Weights of a small GPT-style language model, trained from scratch on English Wikipedia: MLP 512 tanh GELU, vocabulary 582.
Each number is 50 + 12 x the weight over its row's rms, rounded and kept within 0 to 99. Layers, rows and columns count from 0. The size before them is the row's rms in percent of the matrix's.

# layer 6 attention query, 128x128, rms 0.0667, rows 0-108, columns 64-127
074:42 50 58 58 60 61 65 59 79 46 44 37 51 59 59 17 66 28 45 54 53 35 45 65 53 43 60 29 60 72 49 42 61 46 54 60 42 45 57 44 39 30 56 53 45 53 68 65 70 52 57 58 64 29 24 42 46 62 58 46 52 54 64 58
101:57 29 62 53 50 52 46 31 89 51 54 70 29 28 43 35 62 59 48 57 55 45 57 38 42 59 27 42 27 38 71 62 44 68 41 69 47 55 62 37 46 42 55 37 59 57 25 55 48 57 50 45 46 40 47 56 49 72 42 45 30 49 81 47
070:49 60 39 41 46 45 64 85 46 41 61 31 49 58 51 47 50 28 42 32 42 42 55 43 71 54 70 47 40 57 24 44 46 45 42 68 42 69 48 47 61 67 57 61 24 33 62 62 46 37 61 48 47 36 49 41 44 41 59 62 76 52 38 42
081:37 65 44 52 22 36 54 62 44 32 40 41 52 38 71 50 65 66 56 73 52 48 55 44 47 69 37 43 55 45 38 41 37 43 50 51 55 59 32 70 35 42 52 47 56 38 57 36 48 47 51 43 56 36 36 44 65 60 24 53 23 76 61 60
083:46 33 50 42 48 37 44 36 43 54 30 55 35 42 63 56 52 70 67 65 67 40 36 44 50 45 36 63 51 43 62 48 53 60 65 42 55 52 50 55 40 20 42 33 60 57 44 34 47 61 31 54 57 48 58 53 68 63 60 44 26 64 60 74
086:41 40 62 23 48 44 56 56 44 40 36 37 33 59 72 45 63 33 41 33 53 44 57 55 57 38 57 41 59 61 36 36 57 55 55 45 49 65 59 50 35 48 38 55 47 44 69 74 59 43 40 63 46 35 39 40 41 50 68 44 45 70 52 58
089:62 62 34 50 46 48 42 37 19 61 60 62 69 68 43 72 41 62 34 48 61 61 62 38 41 46 50 61 33 46 34 52 62 46 34 42 45 30 45 34 74 58 47 47 59 47 49 34 57 67 42 71 50 60 81 59 52 29 45 53 67 26 31 38
086:38 30 41 54 42 35 57 56 66 51 42 39 47 55 78 52 59 62 34 64 48 16 47 45 70 55 54 40 39 51 38 43 36 38 53 65 37 61 47 27 49 51 61 34 45 47 62 52 49 48 65 65 65 38 62 50 66 49 60 71 40 51 77 42
079:25 63 55 37 49 47 63 64 49 43 32 38 47 56 70 30 36 43 55 39 51 63 47 55 58 41 63 44 78 65 40 33 75 31 59 32 42 75 52 60 35 49 48 70 48 50 79 65 64 31 49 48 42 48 33 44 47 44 64 45 52 73 53 70
100:44 33 44 58 53 50 46 52 74 75 54 65 41 55 47 33 46 73 32 49 52 66 58 38 43 49 42 46 33 50 67 65 63 45 39 50 59 53 68 23 67 49 56 41 56 70 57 57 53 55 56 46 55 62 67 59 50 55 59 52 66 27 55 32
079:33 62 41 53 25 52 51 68 64 38 61 41 56 37 49 36 58 58 40 67 56 45 57 47 49 68 34 37 51 59 38 47 42 35 31 66 42 44 50 44 39 39 67 50 44 43 57 34 57 54 71 41 54 35 43 43 68 52 23 54 47 64 66 53
085:55 31 48 43 37 45 48 19 27 56 41 54 44 52 56 95 48 81 54 58 55 64 44 58 54 37 45 65 56 61 44 55 62 52 46 41 37 60 49 59 54 32 34 43 64 71 42 34 32 56 37 66 46 60 74 53 60 40 56 57 50 56 50 54
096:65 22 46 20 42 39 49 27 43 52 39 54 36 51 45 79 53 63 29 44 56 49 58 37 61 46 40 50 49 50 38 56 53 55 32 50 52 67 64 48 43 41 48 41 52 61 43 40 34 52 54 54 38 39 69 54 57 37 62 61 39 56 45 47
095:18 59 52 50 26 52 44 81 57 36 72 32 53 51 60 24 48 33 70 37 45 66 49 24 43 55 44 63 57 39 47 39 51 51 55 24 64 49 61 43 52 44 71 57 42 39 78 66 62 45 34 56 51 46 40 48 66 63 44 35 52 46 39 61
085:46 51 39 35 37 43 57 59 28 40 39 39 29 55 87 70 47 55 50 47 52 63 47 46 53 57 52 59 63 53 37 44 47 51 53 42 52 70 38 65 44 52 36 49 41 48 68 49 44 35 38 59 50 56 57 47 61 57 48 50 47 65 50 53
083:57 55 50 52 40 49 45 34 51 49 75 65 58 37 25 55 37 60 54 51 58 54 56 37 44 57 35 64 26 29 58 55 48 57 37 53 47 40 44 46 64 56 61 52 70 50 20 38 47 65 48 37 28 52 66 53 57 46 26 45 54 31 66 55
077:43 63 41 47 41 35 63 64 49 43 52 46 37 48 64 60 52 52 23 65 53 36 54 34 64 52 49 31 42 61 37 46 41 35 41 62 11 56 30 42 59 62 54 39 57 44 61 46 57 47 54 64 55 32 59 53 53 39 35 64 56 50 63 48
063:37 63 43 44 38 47 53 64 69 32 52 41 43 38 66 44 53 56 44 55 41 54 64 43 48 70 47 40 47 41 39 46 34 41 41 65 52 68 43 56 35 66 67 45 36 40 52 60 37 33 65 42 53 36 42 49 51 62 29 59 35 73 54 41
094:64 43 53 22 55 43 44 47 34 53 57 54 26 59 35 68 75 37 20 41 59 61 73 50 53 43 40 36 37 55 40 60 45 69 24 62 46 58 56 59 54 55 34 49 44 44 40 42 45 56 46 68 48 30 61 53 39 40 54 42 50 47 28 51
080:42 54 40 70 51 66 39 70 65 50 68 38 62 63 44 36 63 50 25 60 49 48 61 65 44 55 44 28 61 65 40 52 37 34 36 65 54 19 51 39 51 38 58 49 32 43 62 41 62 58 72 52 76 42 40 46 52 54 37 58 61 40 40 40
073:54 39 46 49 35 46 56 27 32 68 56 67 47 50 38 70 40 65 55 63 55 48 43 47 55 41 42 63 50 69 48 64 49 57 36 45 35 54 52 62 63 33 37 39 62 65 39 21 49 68 31 62 46 55 66 50 63 36 42 60 63 36 55 59
082:40 65 56 54 38 47 60 56 43 29 42 48 78 48 65 38 49 23 73 23 33 46 61 43 49 62 63 51 53 37 30 39 51 56 71 43 65 52 51 53 32 62 73 53 46 30 56 62 53 41 50 55 37 37 22 45 46 52 54 41 32 70 52 56
085:47 48 55 55 36 61 63 52 59 43 50 37 70 35 50 53 56 46 60 48 30 31 50 62 62 65 57 36 39 59 38 42 37 51 51 69 56 47 51 55 40 63 64 67 43 36 43 50 44 44 70 31 44 37 23 46 58 41 33 53 48 60 80 49
085:78 29 60 44 64 47 48 29 51 62 39 64 51 65 38 71 58 41 39 33 44 41 60 59 62 30 59 52 48 59 40 60 55 53 42 55 44 54 66 34 66 54 40 38 50 63 41 61 37 57 49 68 49 47 61 51 30 41 82 68 58 40 32 31
082:68 38 63 28 65 55 46 41 62 44 61 58 21 41 60 53 64 54 57 45 63 54 45 54 40 46 34 52 50 47 68 59 57 72 54 54 59 60 59 64 45 33 29 52 45 63 40 51 41 48 31 51 45 57 53 47 46 79 44 31 42 54 49 55
088:37 53 54 42 46 65 53 53 53 40 47 38 46 39 54 69 41 50 68 53 32 74 51 64 52 53 61 58 72 49 51 45 52 37 47 41 61 60 52 65 34 65 52 65 43 49 57 67 18 29 56 42 46 53 45 55 37 46 53 47 39 80 47 51
078:52 53 49 38 37 39 44 57 76 32 51 40 45 39 49 37 67 37 45 43 48 53 68 31 56 67 35 44 53 43 36 48 48 50 36 59 57 74 49 46 38 63 67 54 33 45 49 73 34 37 64 29 38 35 42 46 41 67 34 60 38 70 51 42
085:59 40 54 25 42 49 38 36 40 47 53 57 32 37 43 73 52 57 50 35 51 67 72 33 49 58 36 58 39 38 41 62 48 70 32 53 59 73 58 49 43 65 45 62 48 48 25 55 24 47 47 42 29 49 65 56 54 47 47 41 46 63 52 48
098:42 45 41 13 42 42 43 55 33 56 57 43 26 51 42 51 52 44 34 51 72 56 59 32 64 46 39 47 44 35 53 53 59 51 36 45 40 58 62 37 50 48 50 58 56 55 63 32 64 53 46 53 48 36 78 54 72 40 60 32 54 44 38 62
094:59 53 51 33 61 48 49 43 36 59 55 50 29 49 25 60 54 47 29 68 70 45 50 60 57 29 44 39 51 52 62 52 48 54 32 55 21 41 45 61 51 48 34 47 62 52 41 31 60 64 45 58 58 34 69 50 51 33 48 44 57 42 34 69
090:70 72 52 56 58 45 31 30 42 47 51 84 67 48 24 49 57 50 41 55 52 60 66 41 31 45 36 52 46 37 59 65 60 44 35 43 49 28 46 38 54 44 53 45 78 55 32 40 46 67 49 55 38 56 52 56 29 53 41 42 44 48 31 40
079:34 66 48 71 48 54 54 68 69 43 52 37 63 55 61 20 57 41 50 50 46 46 55 54 36 69 48 32 51 53 44 44 43 39 55 60 65 35 45 49 43 51 64 46 40 32 65 55 66 42 67 42 66 45 21 45 51 60 36 48 44 57 59 47
107:48 45 46 47 44 45 50 27 35 31 56 31 46 58 35 83 58 55 62 74 38 57 47 58 53 51 47 60 67 39 48 34 36 47 39 56 34 27 41 46 46 38 64 50 61 54 45 53 30 66 43 49 50 48 54 55 20 42 22 52 68 54 44 41
119:39 45 57 57 43 44 75 34 44 58 70 45 31 45 57 42 56 57 46 51 43 54 64 45 42 34 58 43 38 54 36 50 75 51 48 51 38 54 29 50 53 56 47 67 63 39 44 50 60 39 53 49 30 48 59 41 38 52 38 62 70 43 46 50
125:36 37 55 54 69 49 54 51 31 58 51 57 40 45 66 49 44 29 71 51 39 49 41 57 45 77 62 57 54 66 37 42 48 33 56 38 39 46 38 42 42 58 53 37 46 71 40 46 20 46 41 70 51 37 50 41 34 52 37 22 55 46 56 49
107:42 55 83 40 72 39 17 22 55 28 45 47 35 50 45 39 24 45 56 58 42 48 57 48 55 26 50 31 55 49 54 44 42 69 38 43 48 54 52 57 36 38 43 55 61 49 42 38 55 53 69 65 57 41 32 56 38 31 38 40 44 62 46 55
119:69 48 45 28 46 42 34 58 55 64 37 58 43 49 40 36 71 48 43 57 67 63 52 58 48 55 41 66 31 72 43 75 26 48 36 49 64 39 55 57 46 60 48 49 39 42 30 23 46 54 31 44 42 49 68 60 67 63 64 45 56 39 69 32
117:60 53 39 51 32 51 45 44 60 42 64 60 62 61 31 55 48 55 40 39 43 71 50 61 61 63 34 55 35 53 39 61 61 47 49 84 44 31 59 33 69 17 56 60 43 54 46 65 62 61 63 40 55 51 45 48 57 48 70 43 51 46 69 45
129:48 55 51 50 46 65 29 68 75 63 48 45 60 31 52 41 53 59 33 66 54 40 45 49 58 39 61 31 58 56 65 53 28 63 50 56 45 67 44 56 50 61 46 42 39 26 65 55 49 56 31 50 42 55 43 50 30 44 52 56 33 51 70 44
117:36 59 56 46 54 44 42 43 57 56 57 65 48 63 44 28 35 35 53 33 54 54 60 49 49 52 36 58 31 56 40 72 65 55 55 44 64 53 69 65 55 33 46 45 35 46 44 24 70 49 66 49 51 29 54 54 46 61 74 64 48 47 59 35
113:65 50 34 47 56 46 32 59 53 40 63 40 35 50 42 37 62 51 37 50 43 60 42 36 47 50 65 37 53 73 42 63 53 45 52 28 31 63 48 51 43 33 34 52 65 55 53 66 41 55 68 59 46 72 59 51 34 50 41 47 32 74 29 52
129:51 43 56 15 64 61 80 40 55 43 51 31 54 59 57 45 49 65 35 51 65 38 53 59 48 42 57 37 65 51 52 49 42 44 46 24 63 71 45 49 21 76 60 41 67 36 44 24 58 36 45 57 63 50 66 54 49 43 29 51 36 46 55 57
120:74 25 43 54 52 61 47 55 32 49 57 69 69 48 40 89 52 57 47 73 49 62 53 63 45 68 44 63 54 45 50 76 51 48 51 42 31 40 32 53 46 47 54 34 56 46 48 58 38 54 43 51 47 56 64 61 60 56 43 52 45 48 32 52
104:39 56 65 44 59 45 72 59 49 56 59 45 15 53 60 52 30 31 42 55 46 47 44 59 42 44 85 33 35 59 51 53 49 48 39 52 56 54 44 42 55 58 44 57 47 61 55 58 54 39 15 69 30 47 52 44 31 30 44 31 68 35 69 46
111:44 43 29 61 25 55 72 73 24 47 38 53 56 39 41 60 70 78 41 74 62 71 37 37 38 40 48 42 47 66 44 46 26 63 60 71 62 52 54 42 45 31 49 68 40 40 53 52 43 62 27 47 56 50 64 54 62 51 75 41 50 50 61 39
103:59 42 33 38 41 40 63 47 57 75 23 45 60 62 41 42 55 52 31 41 77 57 61 68 51 40 57 81 33 70 62 61 44 54 44 68 35 41 59 53 38 49 47 67 47 40 57 62 46 35 53 30 58 46 54 53 62 55 54 47 40 62 38 34
114:57 36 51 52 71 27 59 47 43 60 57 40 59 43 40 62 48 54 41 53 51 50 33 77 48 48 44 59 63 31 57 52 68 46 48 42 41 37 27 54 52 60 34 53 66 43 52 62 24 43 38 51 44 53 59 49 45 50 28 51 67 61 18 68
120:30 43 56 54 56 15 78 51 28 50 66 46 70 58 36 39 44 54 54 29 49 35 45 50 42 37 41 51 65 49 58 48 55 41 45 37 62 61 70 42 51 73 48 53 28 51 46 31 52 35 56 35 66 62 47 56 44 38 51 41 29 62 34 59
112:40 54 49 34 32 50 63 59 36 46 58 39 48 66 72 32 74 55 48 69 56 47 60 44 42 48 40 43 56 49 45 30 37 68 55 48 65 27 44 65 55 67 61 59 54 51 48 25 48 69 46 43 53 43 31 34 47 60 30 30 56 42 61 64
117:33 71 44 55 45 34 39 58 49 34 45 47 40 58 37 37 38 30 49 41 44 47 37 45 56 54 29 43 60 56 55 47 39 43 43 41 47 67 53 61 43 45 68 42 36 45 57 54 41 53 51 72 63 35 57 45 36 50 64 77 40 53 51 47
112:40 56 60 72 41 42 44 32 42 32 58 47 44 61 44 52 61 37 69 51 54 56 48 29 27 40 38 46 74 46 60 34 41 54 48 36 49 53 43 66 37 48 52 39 46 25 47 49 31 47 52 39 69 49 56 57 65 50 50 52 55 42 56 49
121:36 48 52 45 38 65 54 40 82 56 40 28 57 65 69 40 66 31 69 21 58 40 50 47 64 53 69 75 54 46 55 27 50 25 58 56 39 57 62 29 32 34 54 51 54 43 56 73 64 37 76 43 57 43 40 57 67 47 71 63 52 49 68 51
103:63 45 50 45 99 38 34 33 46 39 73 42 49 63 29 50 41 52 47 45 41 47 35 51 51 51 49 59 55 59 64 54 60 48 55 22 44 72 58 62 30 51 49 42 68 61 48 44 40 41 53 43 34 58 72 47 35 58 30 49 49 50 58 57
113:30 25 44 54 34 70 57 58 52 56 44 43 56 37 48 30 76 69 59 37 38 44 37 44 57 62 57 72 54 53 56 46 62 64 84 59 62 42 63 40 49 31 42 29 69 50 45 50 50 37 54 31 56 55 37 59 41 83 54 52 63 63 69 51
122:62 45 49 36 42 49 69 64 61 37 35 40 27 61 60 35 67 48 40 59 40 26 61 46 56 29 92 43 55 63 55 52 50 42 45 31 46 47 45 47 54 62 36 55 82 49 61 63 63 51 50 39 58 74 60 53 60 37 31 57 59 71 31 65
107:56 41 37 49 47 60 62 71 34 25 31 42 39 55 62 48 44 36 50 52 59 36 47 47 62 57 55 54 52 66 52 27 28 42 49 44 46 50 56 43 37 46 62 65 60 71 71 69 65 54 53 62 62 54 56 28 67 52 55 59 54 65 45 49
107:39 54 59 50 56 57 39 48 74 48 72 64 61 41 44 46 40 30 66 47 30 34 60 41 58 67 48 61 72 42 42 49 46 33 49 41 37 73 37 61 19 36 60 35 33 29 52 46 48 46 67 44 41 59 53 45 44 60 44 66 43 32 42 34
124:35 64 52 39 65 37 54 38 44 77 53 36 40 68 51 55 52 53 48 76 52 45 56 46 47 37 59 47 44 45 71 40 55 67 51 50 31 61 36 81 61 65 51 61 45 58 58 52 20 38 42 55 44 31 24 47 25 40 46 54 39 36 41 58
096:49 51 49 33 47 51 41 47 45 49 75 39 68 64 46 42 52 53 36 62 67 61 40 66 51 60 29 43 62 50 45 45 35 46 51 34 46 40 47 59 42 57 49 57 43 46 43 33 38 61 64 65 50 55 49 55 39 37 54 39 23 49 44 54
103:49 51 48 56 63 43 38 38 64 75 40 78 49 57 56 37 47 52 55 71 52 50 46 58 60 42 58 45 31 49 57 69 39 61 57 65 56 58 52 68 63 51 36 61 53 44 38 44 36 53 60 41 52 50 40 55 61 54 93 42 49 33 57 50
118:23 59 37 57 61 44 60 41 28 48 49 41 37 40 65 35 50 58 65 39 37 49 43 42 31 62 47 41 52 55 46 35 66 64 43 47 50 50 55 63 58 62 49 46 30 52 69 37 40 46 41 57 51 36 45 60 31 41 53 54 51 62 61 62
106:58 45 40 50 44 56 62 62 44 66 53 34 55 45 60 70 45 71 45 65 63 60 56 58 50 48 48 30 46 41 39 69 64 51 44 45 53 37 39 43 72 59 41 60 38 62 79 47 62 62 38 64 40 51 45 46 40 24 50 48 33 66 36 52
098:47 44 52 45 48 50 44 57 56 32 55 43 59 58 53 33 47 63 37 41 70 60 44 67 70 28 33 31 61 37 69 22 42 48 57 53 47 50 51 51 42 54 46 77 49 45 69 49 69 46 72 59 60 51 56 36 53 36 69 42 39 75 62 59
112:54 41 75 61 59 75 34 49 51 56 49 51 49 40 65 32 64 59 54 51 47 71 31 53 39 47 48 33 61 59 50 50 50 76 59 55 51 39 41 56 31 24 43 41 48 26 54 35 36 51 46 61 41 55 48 51 50 47 42 17 49 57 66 52
105:48 58 44 60 58 43 48 56 65 48 54 56 53 45 70 63 28 11 53 29 44 59 60 55 60 47 41 66 44 39 55 33 79 51 39 44 51 22 47 42 53 47 52 27 26 70 47 66 50 53 58 57 57 60 43 62 67 45 59 34 39 53 40 58
104:57 45 46 40 34 50 37 43 40 55 35 20 46 69 70 58 42 58 55 54 63 57 72 59 93 48 76 56 40 37 52 62 71 51 64 47 37 69 43 61 45 44 50 61 49 50 63 52 65 27 65 39 45 49 43 46 40 58 64 69 52 58 54 31
107:39 41 56 75 29 50 34 34 27 50 47 27 62 66 76 62 53 34 40 40 58 48 57 56 73 36 58 33 44 49 57 37 52 60 50 52 34 58 26 44 61 54 50 60 47 49 28 43 63 49 43 55 64 56 48 47 67 49 44 42 70 40 39 51
109:29 46 48 49 36 50 52 59 57 73 45 53 40 29 23 71 47 33 56 33 48 45 44 56 79 38 45 52 60 38 66 63 61 68 39 31 66 64 70 65 45 62 51 42 49 56 49 48 56 34 61 40 46 54 39 70 31 46 44 56 68 50 67 70
099:41 55 53 47 53 50 37 43 39 75 45 07 55 51 45 77 60 56 46 67 71 60 53 77 44 50 64 36 63 36 51 22 54 57 56 65 28 50 66 58 57 43 67 58 54 48 53 55 34 49 46 44 44 44 58 60 46 33 57 32 63 31 37 52
107:43 61 66 40 42 30 47 69 60 60 53 53 51 82 45 13 46 64 47 32 44 45 49 62 54 55 63 46 58 54 54 62 19 42 61 55 56 53 35 37 54 47 63 55 68 48 56 39 43 64 61 44 44 57 78 60 57 40 56 48 40 55 61 56
111:54 68 40 58 68 52 60 59 51 64 44 81 50 41 41 35 35 54 53 53 53 57 37 71 52 62 44 69 47 43 45 64 52 50 51 51 63 49 59 50 44 43 45 68 53 49 62 33 26 56 51 67 42 53 32 54 59 51 37 53 41 68 39 32
118:56 47 60 70 37 51 63 45 56 25 44 55 27 52 53 48 55 34 52 32 23 51 79 31 57 53 80 43 38 52 49 49 56 44 49 81 45 49 50 50 43 34 58 31 38 54 35 59 90 58 64 49 58 33 45 57 67 52 35 61 57 59 40 43
113:56 53 58 53 47 48 50 66 28 60 20 40 69 68 40 60 43 37 74 16 44 60 47 47 53 59 73 66 53 71 40 39 54 36 46 38 60 40 58 59 59 56 77 22 29 67 24 42 63 45 64 42 49 42 60 43 38 39 66 57 43 55 50 38
104:69 46 31 70 47 58 47 68 42 42 30 72 43 57 45 47 60 33 50 74 46 65 52 53 51 49 56 48 24 46 60 70 78 48 44 71 54 53 59 63 61 58 42 55 20 48 40 61 54 42 49 50 48 35 54 60 58 66 43 58 59 60 49 39
119:46 47 67 58 41 66 49 57 54 61 42 56 65 77 55 45 43 42 39 54 44 43 33 55 49 67 47 40 27 46 41 54 65 49 40 60 64 45 53 71 39 53 47 50 40 46 26 16 40 67 61 46 54 60 55 53 62 39 59 59 34 50 55 65
089:53 42 42 61 51 49 43 40 49 52 28 49 45 34 43 61 60 42 49 52 63 52 60 55 44 39 54 46 51 22 62 55 54 32 30 53 47 59 42 52 66 77 48 46 25 39 46 67 29 49 18 58 47 47 55 57 50 49 47 48 44 37 55 62
095:17 62 51 41 32 46 68 44 58 38 90 52 48 33 58 53 48 48 43 40 50 34 53 32 34 57 40 68 55 61 49 32 25 43 67 45 55 51 41 31 38 26 53 38 70 68 42 57 51 64 62 56 63 61 54 43 68 48 44 42 45 35 37 46
097:40 54 45 35 40 49 62 76 64 37 45 48 58 37 61 32 35 37 58 24 52 28 41 64 36 58 47 68 36 42 58 53 63 67 56 50 60 39 68 50 42 65 54 25 61 67 65 43 56 39 75 52 54 66 47 71 45 59 59 31 45 72 61 65
105:68 59 68 57 41 53 64 53 73 44 58 36 59 78 53 45 58 52 40 47 51 36 60 64 38 50 68 34 63 44 50 58 56 36 31 64 47 51 51 63 58 48 71 35 45 36 66 49 37 51 35 45 44 35 36 60 46 25 54 54 26 67 54 42
095:45 30 49 54 55 49 47 62 50 51 72 56 44 61 38 46 27 48 63 57 41 43 25 61 55 62 57 42 53 50 63 38 47 67 59 57 67 14 44 62 35 60 28 62 42 36 36 52 49 52 62 39 72 72 47 52 35 57 49 35 57 47 67 39
101:66 42 65 48 53 58 45 39 53 30 49 34 70 49 29 80 54 45 51 50 49 46 53 44 51 65 39 29 69 20 45 44 54 56 52 36 35 59 49 42 49 65 57 51 36 52 53 36 47 39 37 46 24 61 55 49 27 41 52 32 60 31 45 47
100:51 32 34 41 44 28 31 44 21 65 50 63 53 36 45 54 58 72 61 50 36 68 30 49 53 47 40 47 62 58 46 64 51 53 53 32 44 67 33 46 56 47 58 69 51 78 36 70 31 44 34 44 59 57 29 48 20 39 40 50 64 50 33 34
120:42 45 48 42 49 41 59 34 54 41 41 38 46 61 49 25 54 51 54 39 51 34 58 41 39 42 73 40 49 55 55 44 53 66 57 51 45 46 57 69 49 53 48 46 71 42 42 36 70 54 45 25 55 49 53 52 32 49 72 76 44 55 63 69
097:49 56 44 56 40 50 65 47 46 25 69 33 57 66 54 52 55 40 39 38 61 47 46 43 45 49 70 54 58 29 56 40 61 32 54 70 45 73 52 49 42 21 70 52 32 50 43 56 57 58 47 42 47 63 43 43 29 44 58 54 59 48 14 29
098:50 47 45 58 48 52 41 56 34 75 19 44 69 56 39 70 52 35 57 47 69 71 57 75 56 45 52 48 45 48 45 46 59 58 38 47 38 51 59 50 79 67 52 38 55 63 53 35 39 31 37 49 36 48 44 40 39 50 68 44 63 53 60 64
103:72 45 68 49 66 60 56 35 77 44 60 45 64 61 65 54 54 59 60 53 50 37 49 59 23 60 41 37 58 47 54 63 16 45 58 46 39 23 28 47 56 51 56 31 78 50 71 65 31 60 64 54 43 39 55 59 81 49 56 52 42 65 61 51
104:60 63 48 59 59 67 68 42 59 35 69 35 75 64 65 52 55 35 39 35 58 43 53 43 30 63 40 50 63 50 41 40 45 34 54 45 58 41 40 40 41 19 64 37 58 51 49 45 58 67 60 57 58 53 51 33 68 58 36 37 45 47 23 28
103:72 55 52 58 54 44 60 52 43 51 59 56 32 63 71 44 36 53 66 43 46 35 32 68 56 59 60 72 45 59 57 52 44 47 67 68 66 41 50 43 49 34 49 33 46 41 29 45 72 65 57 68 59 47 58 57 56 57 52 58 47 70 48 34
112:63 51 53 60 48 53 55 38 44 49 58 28 70 83 65 42 38 44 56 15 50 36 36 57 43 48 77 50 73 57 48 34 58 37 47 46 64 31 47 49 49 50 73 26 34 44 40 42 71 56 58 46 59 54 49 49 40 38 53 48 52 65 34 32
112:84 54 63 45 86 37 44 69 45 51 48 37 58 51 60 66 71 54 51 43 69 53 47 60 60 58 46 45 55 40 57 47 37 56 53 36 48 50 37 38 59 40 40 76 63 40 57 58 35 62 38 45 45 61 47 48 51 51 59 34 37 46 45 51
106:64 56 67 36 59 43 40 65 46 40 66 29 42 40 51 37 63 79 48 48 42 46 54 43 41 51 38 31 64 54 38 37 45 53 39 52 44 42 52 61 43 46 47 54 49 48 61 66 51 46 41 38 72 55 35 31 58 39 54 39 38 48 34 55
092:39 38 31 54 59 53 49 15 49 63 42 54 38 62 44 75 26 48 52 58 67 73 70 50 66 36 65 58 61 35 54 53 48 32 60 39 56 47 42 42 52 63 46 43 34 54 54 65 48 49 60 52 37 51 72 53 45 47 59 59 43 43 43 53
100:38 71 59 60 52 34 63 74 38 64 77 49 35 24 43 45 43 44 49 66 39 50 42 37 37 61 46 48 45 54 51 54 26 62 55 52 59 44 53 62 75 43 20 49 56 53 51 41 50 64 46 33 70 57 48 40 53 53 42 35 45 69 40 54
113:52 74 50 36 55 36 44 56 52 42 71 30 52 50 48 56 68 52 36 41 52 56 68 54 59 31 45 44 70 50 48 33 58 39 41 35 17 64 55 33 48 44 64 72 45 56 52 68 52 29 54 55 45 54 44 51 50 32 51 36 36 27 40 44
109:29 36 39 51 51 62 59 41 53 58 46 65 35 49 40 44 45 42 41 61 53 28 51 49 48 52 57 49 36 33 60 64 52 48 67 62 44 73 60 53 51 66 57 67 61 49 65 58 58 60 71 41 46 52 47 64 42 47 21 49 67 34 76 53
091:59 40 49 50 52 51 57 61 48 50 67 35 54 61 39 67 68 76 56 71 55 64 42 58 30 52 31 42 45 52 56 42 64 63 60 45 46 58 54 40 56 29 57 56 64 52 49 68 43 40 73 47 52 59 45 48 48 59 57 39 48 36 60 39
085:61 51 50 46 32 46 47 48 47 42 41 54 57 57 53 77 50 34 41 43 40 40 53 57 54 47 67 62 43 47 50 62 45 46 47 45 51 55 29 68 39 49 64 28 56 53 34 45 53 52 54 70 38 62 59 54 31 27 74 38 41 57 48 57
085:49 31 46 55 47 31 56 41 44 70 47 59 63 55 56 48 52 35 52 43 63 41 47 49 28 63 52 46 39 34 40 43 47 62 35 45 76 59 57 37 48 49 53 50 52 65 33 48 67 64 46 48 60 69 47 45 66 71 60 36 64 49 62 59
095:64 60 46 47 78 82 51 44 52 36 33 41 62 45 67 42 35 34 59 49 40 50 48 37 61 77 53 59 48 40 59 49 41 41 52 52 63 39 33 50 43 53 61 64 26 24 49 51 54 60 57 49 56 55 48 66 55 43 63 54 52 56 43 37
095:22 56 62 44 66 54 57 53 81 46 47 61 37 37 61 33 33 51 85 50 47 33 56 57 61 73 49 56 53 70 57 46 48 51 60 60 56 57 40 25 36 39 57 45 56 56 71 43 54 36 44 55 28 57 39 52 34 65 43 47 58 52 51 47
094:48 45 42 52 47 52 28 53 40 65 66 56 48 33 67 47 34 56 62 64 46 71 23 26 42 50 58 54 58 62 67 30 54 58 43 60 61 41 51 68 47 57 63 46 23 49 50 47 46 52 50 54 53 52 58 63 55 51 27 58 43 44 56 46
106:53 65 45 42 57 49 24 38 50 46 44 52 56 48 54 51 44 64 65 46 56 51 49 52 50 71 38 37 69 51 69 29 53 39 38 51 54 51 50 36 49 52 56 51 14 72 36 45 35 55 63 53 60 60 44 64 57 45 44 65 31 46 53 51
104:32 36 44 36 55 58 66 46 67 45 47 47 59 43 65 56 39 54 74 46 57 43 57 55 41 84 55 48 41 58 40 36 45 36 65 50 61 47 43 28 25 36 59 53 71 64 63 48 45 41 49 50 36 62 42 59 66 70 42 45 51 50 59 32
087:50 51 53 67 58 44 35 41 43 65 53 63 64 61 43 59 42 39 52 49 40 54 45 52 50 52 32 39 88 44 55 43 48 50 34 48 56 49 54 43 41 43 51 58 19 76 29 44 31 62 51 37 42 62 41 40 41 51 47 49 71 35 64 55
106:52 58 52 73 75 57 66 49 48 52 51 53 50 47 45 31 40 61 58 54 47 48 57 40 59 52 37 48 54 83 66 44 45 44 49 28 38 50 51 50 47 63 37 44 64 53 41 47 54 61 42 46 44 57 42 31 55 68 35 65 62 42 52 44
098:42 31 50 48 52 66 62 54 65 38 66 55 58 53 66 56 46 60 61 52 58 61 47 45 39 49 51 55 21 54 57 59 50 57 53 51 66 52 46 43 66 35 60 58 58 32 64 59 66 39 38 60 36 34 45 62 54 49 37 35 75 66 70 39
081:56 53 40 41 35 35 30 46 72 37 52 52 44 41 47 65 28 56 41 33 66 63 46 73 49 55 59 47 38 56 44 50 35 33 54 50 45 58 50 57 50 43 69 43 50 39 63 46 72 44 71 58 69 31 50 45 40 29 45 59 48 72 58 38
099:38 62 48 42 74 48 61 45 46 49 30 58 51 38 56 29 32 49 70 35 43 50 61 36 56 72 34 41 36 52 62 53 54 48 36 51 68 62 48 41 51 57 25 46 47 52 57 78 46 61 44 44 42 70 38 40 58 75 54 54 63 68 75 32
096:52 52 63 68 39 54 44 39 49 58 36 35 61 37 28 61 37 64 52 57 51 51 75 37 54 43 41 40 60 63 55 62 49 49 50 38 43 55 38 83 61 56 41 49 70 80 45 56 59 54 55 22 53 59 45 47 56 40 48 65 50 56 53 42